Each number is 500 + 40 x the weight over its row's rms, rounded and kept within 0 to 999. Layers, rows and columns count from 0. Numbers have three digits each. The size before them is the row's rms in percent of the matrix's.

# down: layer 9 MLP down (transposed), 384x128, rms 0.136, rows 153-199, columns 64-127
# up: layer 9 MLP up, 384x128, rms 0.135, rows 154-199, columns 64-127
down153 106:481478426539468554465499481503488584552484551503504541467413475547520509452484505551500490456488482496495493439479470527535527618553522470445605515484477486464514562468505515418485480471470584
up154 104:462520454464521509454487547482522520540505547435488491535433537508515489450502500682453520447529560417548508432469506510462434480468572518510556538542515486496521492505504577538489496497439491
down154 111:485540558565398440523473507488475492493529545535442455502459503487538445538546570449475507520462497544428465544543496505527515516503399500564500468455524455515451545485536461449529513468410567
up155 098:507498484529497470509561533524431550510432459513537562522462533511479480464450456580543401499523488574543447442486501484488520556422534566438471597458446534576408465512493509466524555593525523
down155 099:440462451460493548505453522513508444426536596478493458428557499473499434537565553428550515556508468484589555567499487510504505457456515527590482508511536508494569598449471427441485462502517501
up156 085:545527481569483501489433510482488550521483510476435424450495539479522529527487503537510497552550501491578426468479524520521550506495517508519436562493494450492483486558426459513556447475471439
down156 083:477434582468443477521533490470504448447533536487526515489525473537494500509508568431489510462530482474503520500500491502534532487482476479440546458497518547498492512460528466517508496476486533
up157 104:541510502519408467569516497570545527542523535509559500501510534497489537463534468594487503466524516490491582508410384486514510489479519522435487462450492495400469538571528554522519505506508487
down157 106:469463502455548433464481506462487441482522508490440486517503456445467492461499424538475518483489531496489460467488545576466475515567440463504539569475493475560500375412433484460514564522561488
up158 098:526525497474472496460477511502495487523451536464524480487471494504469447541483485517499432485390520461491504507457481552510429513507506491494518448503461445501491492557465554543487544474550500
down158 100:536468504514512479498486537549461534555506526466526590476519572507511521506563489521470571506502616596521470445480520482498520479508457518525470458534492587479400472498504446570501529473460548
up159 111:545514544556472496488428526541517484521574464515490490506486489490537442486469479513469571469513459489496550491478493475532464567463531503452484521451511481522450530495543524542566484517532511
down159 115:468562554512441519562479499452587552437490501520461512511475490496507531530527579482527496517490513505469538529503488492431486494520468467519534480498456527554539515548510443442451554439492514
up160 086:457461377442464516472499497500502453517476448560561491508506609482509479504478441522533511528477447510546482452469520505467457492573448507510549458530520518553512450477595499545516471566534517
down160 081:538542598553495448518586429493438512556559507398472485493507441514477468521531586538574508530442525520394537480516427458514525501456513518491485524475516516474513493543441525462481522521509444
up161 106:450473481468477508467432537544515470524481519439509561487467508535535426485547524497454590484496515427473488486532478442509497485504505488531505462487511515421488508488544539503460518497442491
down161 109:529486530499492539539578522442520548475497484456515490523554521432465500531460465425483459502490501503477523533501523435534546516529523454494494505544519520493440474525476482425523534525578473
up162 107:463455503436438486479421493597441510518575491459493533516506501521478502518492464573400416499452471513499504490480475529462531521553534512512455510491477510528453475528578470574486521602554569
down162 110:511460536527550459477498495519455507556447468547523470523461495520509490470509480553454541459473568513421467499512541441463469515519510547512511484490503479526480440582377453523542494463521460
up163 101:529475493497520507493394528536478535522585482426494500565523527523551466493457538537493512511490519457484511494501382552505471521470522547516463510463497470520449504569524507505486516541511574
down163 106:527482497556508549578519441482492431470498517479511458492471458529525440523491492492463485548458445536443481493468571462462445487521497449563493487495559550430550550490557506475462465495509448
up164 105:548464491459512522466518523530489464529516405536538489484518474504417472480449499458525555525503456499555491469533520462565491531475540523505446519566473538469529477499560524553473451541496516
down164 107:489534502527444494523455538564529475571522489522464541525489461517451471505506510487449423570517558460440509598473488489482453519528446497488448459448452485469484579434566513503513571512452523
up165 105:495481556432526491480481506465473532516525442470475540570559454470523437467507500526507511548403534484586579476498451527509517545471523487504487510482438453585446520494533501472517549451459447
down165 094:512497466494452456507512481555487535575441468514488512538470528540406433501535534539481524464479529469466517496493468478489498440484489571501439501568500560424483530357531528532559502517520526
up166 100:467490570470461519600468533430554511555467426537389502469520432522526471521492528501395490487402537475501528525486490536545529483487497512491384539517526497483547507538499535509572508541437555
down166 092:512561528517551452507516558524504450478535487448510455562466566482429468480451521484516516548586564520459430485523464453459457504485503500530547461509404508485531507381525458462457548525488443
up167 108:518530514476507466527423538578532550524487397538486511519505549497495476453488508562468482540504560478466526486459462450437430514469541470449467482428493557556515510577508470519522556509522532
down167 122:485579472498562464467491463464402535481530465402574524549511485484502547448505503385524536490488423570524482485516497519480473515507556504503435477620467531522437503481465480508541522535508500
up168 094:513486523504492406491579517594478527548518459452475533600493513379548513462452475522468478518511500472505493495478515505533489503495539454523536500462480514491468452499498468531548495447537455
down168 099:556499589480403467501474575491522465497504558486417462460572556523529415511448491501454460420561456518483527480521503448489565488530479472508476530498512508478425477554519418480502507527530537
up169 097:546490563532446510548556557532454492506535435474486503504502454546467466512458454561468471576478558516481540434444542455612442513524534540541574432482495502496436526453472494561488534462476500
down169 093:449447492532434427548500469542520468488433551507408472504503459517494494483510532445489435506500524540438504502511516486397482494471564479494421565525500564445504489427450477525603494525472527
up170 112:383495502521448432505471463503466443521479547533521577507543487505530542455430541521509503528528455475497545538530471473497502494498519463427545497479438486503439511529494533591548488529492550
down170 117:476425428455491564528514440507537493479490414525457489496532515538575410580504514485515453513431517546504521444532543522506466389434559507525474524542494502539545439530600502507500470446515520
up171 105:482500505480511508480446525538564430502613517450503518504428516563476539517459568456443550553436506508471483472513421452476483467517496491494540583460494483499533507468530476521509527598516518
down171 099:525584437534502519490503499437520479551490564519394528501500515488482506462504407594544438442519473478533476496460554482468462483484483508524556482481444483509490419493539551510523457480479500
up172 107:398499450455512469490483469521578472564498511459507552496473485436488543517473525555454513559507537543479490474506430490481518519434553551483505559481516423490435504556513534454565432615528571
down172 106:445475540500482419476511547568541487499422562482440521567519529519439522530517494510487427513555555445538475503491502480523468525483490488499527521508606589487512431545509504501485523463464447
up173 106:481523596416529491479435543454558529510439448543484472584483567469464495490440471491483514536451516491514537486494530494472535558434588538469472513509449569538558504495467480479521499587517524
down173 096:498435457458467578543467419419492463526484458513466526439451441598564486493408506480508522385548492499452615463486465461524509526516474509517504538531553529510513512509578459551481445457613449
up174 110:510509535420473527484506498519527479499502490511530582529512477468531459526517464502504560569516481423469527509442486430526507505543531497471481488482500527471450519480587585527520541493441456
down174 112:521536498514476503492463533444442533474441544444472464500507505430504590515519502534447491490480463500416509493592489520496511468503456540532556485532532497490472432515526508495511493525590507
up175 115:493499499559460470529523544588506511560526428496450490520510533446479488519471418503468489548467497469474451477458403486520464543526540479476520522457430553498456470566487469571536482570496416
down175 171:507522511532511448522412560534492555593468499532468527551484501470544448562473485556426524491505522435497551479469483508513436529501530478490546564467453518515488409586471534531569533524444462
up176 111:572397516510466492469481500500528469527481477538512523483463608494557496531477578525525520516504518500498425499502499483557433515497528432538503509497462497520482467534519504508486516517468368
down176 117:478598488494476575497503432477448511456534489454438483579502457522529566447522416556490548534488439516459571521445431572514466513526521528495528506485507443451470467488511546506540573566488512
up177 100:505470503482525537517519556477492448528573488505554511508466499527549454540515434503517457456537462467503495527467585510589458484475516529589524490510453504443392546594502482540511524507425517
down177 093:505514491529449544546555513489504501503452466514483501482591530468457579462495509434517483619491521525504528442546392447542544479517517470458526458512487413570468445527496505484490464423519433
up178 102:528486572451519478540475469518557554501526509506501478431578477467439499510449488539468455584400556492538487477427476452541493464491502477419464494461458500482516529531567492516493583480524509
down178 104:514455497504429526482555524485561516598502481564470510473491530490490473562498461511493525464467531487479499555475497509488527521536513511442496462461513457562490405560462564431490438454437420
up179 109:511512584485524493552443512463468501534568509556494569493505499507393527487412498440514476500544482493444487481447486497542445546520499418493565491487507477503499424560547475544426596524443507
down179 107:493429487489545553455561516523516505501446455424581514508517562504480458489457450534529593435453528464465556458510503542439525521483508465500486528594493564455509567484537518519587495462508473
up180 101:457447495460469513511475468567509557541526635424500470483451489526495450512507494566458474556469528510505507480469485456487457522493485494461461524467530579534491522509548501483535492594529499
down180 100:451481471489479496530492576499515485523457429516463538489517466516516521427488544472423561479521495527480438515512512555559508457484499528507547422466407445507529497483527512545518511450493502
up181 091:558516482465466474485521529555595499492583482555494498608534463507411515444454505534490460530503521486502553523518540517581459452529505549467497512496472526538489503485473483589452484467514503
down181 089:503470534500532558566466531478433465583464516468443515467491529488566509538573477512458571427509452524457511454493455485497522588542521452537448522534438439507486474478511515466561492476498510
up182 108:499492448492467446514458512533513490535455552464551521507475512486426515542479512479473498504462512427507532505462526543469502479433514455517496495489465466505461494522491532556515531523451516
down182 134:531431492474423461531509519543461482564520479524351514542500467500470501535507466489477470566503527506519503513518582480530457537441513523489528519447495503535432458554498513543460542557469576
up183 088:497449582445529511476460472568503492520531515527427480444530468410420533520474520578486473477485529511471537538517464450526500526513562489483584531460404512516577557481431585510477469438545504
down183 085:522505431585439495528509481473486565407448547555540525458543540492567533460529564412449524521519405493486489514493455555489532484528497515462421510530485511583469471473532452467532527462444548
up184 094:476400498546485532513501473487510528517434488445500457463458520468540415488524540530489517481485507516513510515433477447481511491483465494520472459437568555568525540536538490566440509434423413
down184 089:520531539454576487492438540388523461498512485539481501530503455488498559447485445425534501490543535507458503497533502527521518598484475521482545469491469492468482543527512544488483482518563429
up185 090:503451509469414459462501478494486451512501517544483512509577493481496548506522409506458501476549463482448478458479554487499483497459548430450494560558514466475511499492527558491513455506566502
down185 090:474511479508574483559560500557470559499490522518546474524523463493511500467469559514472480502414545511466506532517514549495518502501448518549542487539515551464503499459477558549503564525447483
up186 100:548491519444507444515499589511490488525540440545516536489534518419535460557477505502481490548454457474446484498501518519499497470497548573520491514461493458634463478533536509423485498480533515
down186 099:434500442570517552495437503426512506521531520466600502442418415481522538551522516422454527491543474505566489481499514592450503527476512482487483509529478585450507547478566508532532584474527516
up187 096:554487525556460506567475467502469506507521450474473523508458569491497496505425533534510491538479524553530469499383477511521519455541523489466510544513466493497398519511511506531496514509486491
down187 099:449467478500486514490491484546506491480530501533457573486542463575492491440502488436555441454552520504445489502556511454460486582530519459514541494490456526558509436539487550506485521500564479
up188 104:456449546496381531542515559523481474510503486534489463508502564515494512533485472505455477484561568445447439479497490484429437500485552506491428504513449466504461516586610541470520522554475467
down188 105:466527462484480506408483492520503489534514528488415503572572415492495501493531432492501565515488423517544503496520552542516514482443486516492473577483492537464498553523475521511516544446490527
up189 106:527495471539455499496431502539434455546500555471523506491482516532444518558450508571461496534479543506460438542463463447490513555544511477494463518400518456525421470576499473583583591478523545
down189 110:467569494507504529496478502421552501511536490571469506531512513459480474466488486464594512454507522539489552518440452536558495471454518509474577487568513585496513574505408496506511488499465509
up190 097:448492473543494512458438435517484532511502514483520547536487490516378504534446530444533518511410498509521563492517461506539451420463522510454417519511485384406532461536526456524530497511417553
down190 088:470502472464520486498530548507502460528550512526503458514482515532610427493512399519506529491534540441454469479460558539554557562507515493534538501487532651577499534466507508464486485480493464
up191 092:524454502482498555482454558491464476516532446454518525514450568436505496551472503438521478445441516487543558495497507495463486546490548481507572560555521538513478553529466457517501464506389469
down191 086:447600511550480430514502424590551487522539522487493532466514480545509512490502505547509515554467568565474450521520440475518516476508453504504437488424455474479566488458436479570441547488574497
up192 102:426456542468543528451491621538514549548513546501477456561474467415518447495350505486499507529506501400463505467472470470472501551473535508449488541455498524511474514497508500479471505577525571
down192 106:520526483467476449457472510566447497545495404569415490467534490484485525516537547471443441510509508532542504533464502494517483539553437439553553506546484492551590514517438470501469478476549543
up193 097:514465520412450526530513498528530476532476464531464496580505504362474494485487570585515462490521543492560508492497447463545530557467507512462466555477542549551512453538515568439458563595457450
down193 114:627494530463465521491440521524521479567524513608437475517525513481515534532456516476480484505430474512516542460519471521552483501490500477532460542460460507571472473513532516499549494521476534
up194 088:490440526506444523544452519534483545490510457434455455498422555474482525492483457534556463500506490493556470479455518517519505521539530479477558586510499471541508515497493482560472509532515380
down194 081:461491495490515495500557479477547519480491537531463524497557478558519486529467521435421481499519569458436579524541538436450480458428514505532467508489490546469495531466471518443550442477529558
up195 089:509452449485421498540469564497488514528492460511468520542468506485492545546497549487473479504486479412492582414514519467523526522533499440538590471454441459521423442495522524512509552510516529
down195 093:486530513518499531460541424514457515531463448450516523479576488495527512489525430544492501499455568494533568477438537540515410521483452524469494492603519466440530547488542547527496466521547453
up196 094:506507457517493469503425504542475557501432460557518514491537527532404515549507487527471431492510429477450572511538471519476372493455605491477509512482401564494505471523543487457504545495539567
down196 088:456526547487512584522562537466555468488539522461490500471481451478543462478519521476572560492529519493539446485456526476511562527547463462513527470549559470482481447500475477561542515527502436
up197 099:441513515578555452480538544519389507509509468515490448494488545481541481565531417543516495546513487522464476500462490497526411483438542439481482559514482457572469509505492483516558532488522524
down197 101:555429508494481529493519492560544480586501491492471470514482468534480527558470487529482382522460525431516485478565477486575534495590526541444531421472437496445490468543531521444472498511540436
up198 099:534501530442468422452433547540523584572440522477493506527476507505502516536468508539458454495459523490515514468479493468539535490489526487458470599481524541499571488472533514435519541569553566
down198 108:426541472550517521528524529498544517494498492508461534469493492445504492482558465558505589544429527482505498542474496503511474460515523528529527462509465443511541449499460559468420480569492502
up199 096:453508439522425436435469531511466526482494487521533511526485508481447501543465467510488462525517557515495559434517482476454500418506515490604487510455434503568446443513490447533564457523510513
down199 098:513473496589513588509462511507480527484496499462494503478506490474573508496518442499512504505475478480456499550566543436551517556541441535547498532515525424496526501468552519492472470447532478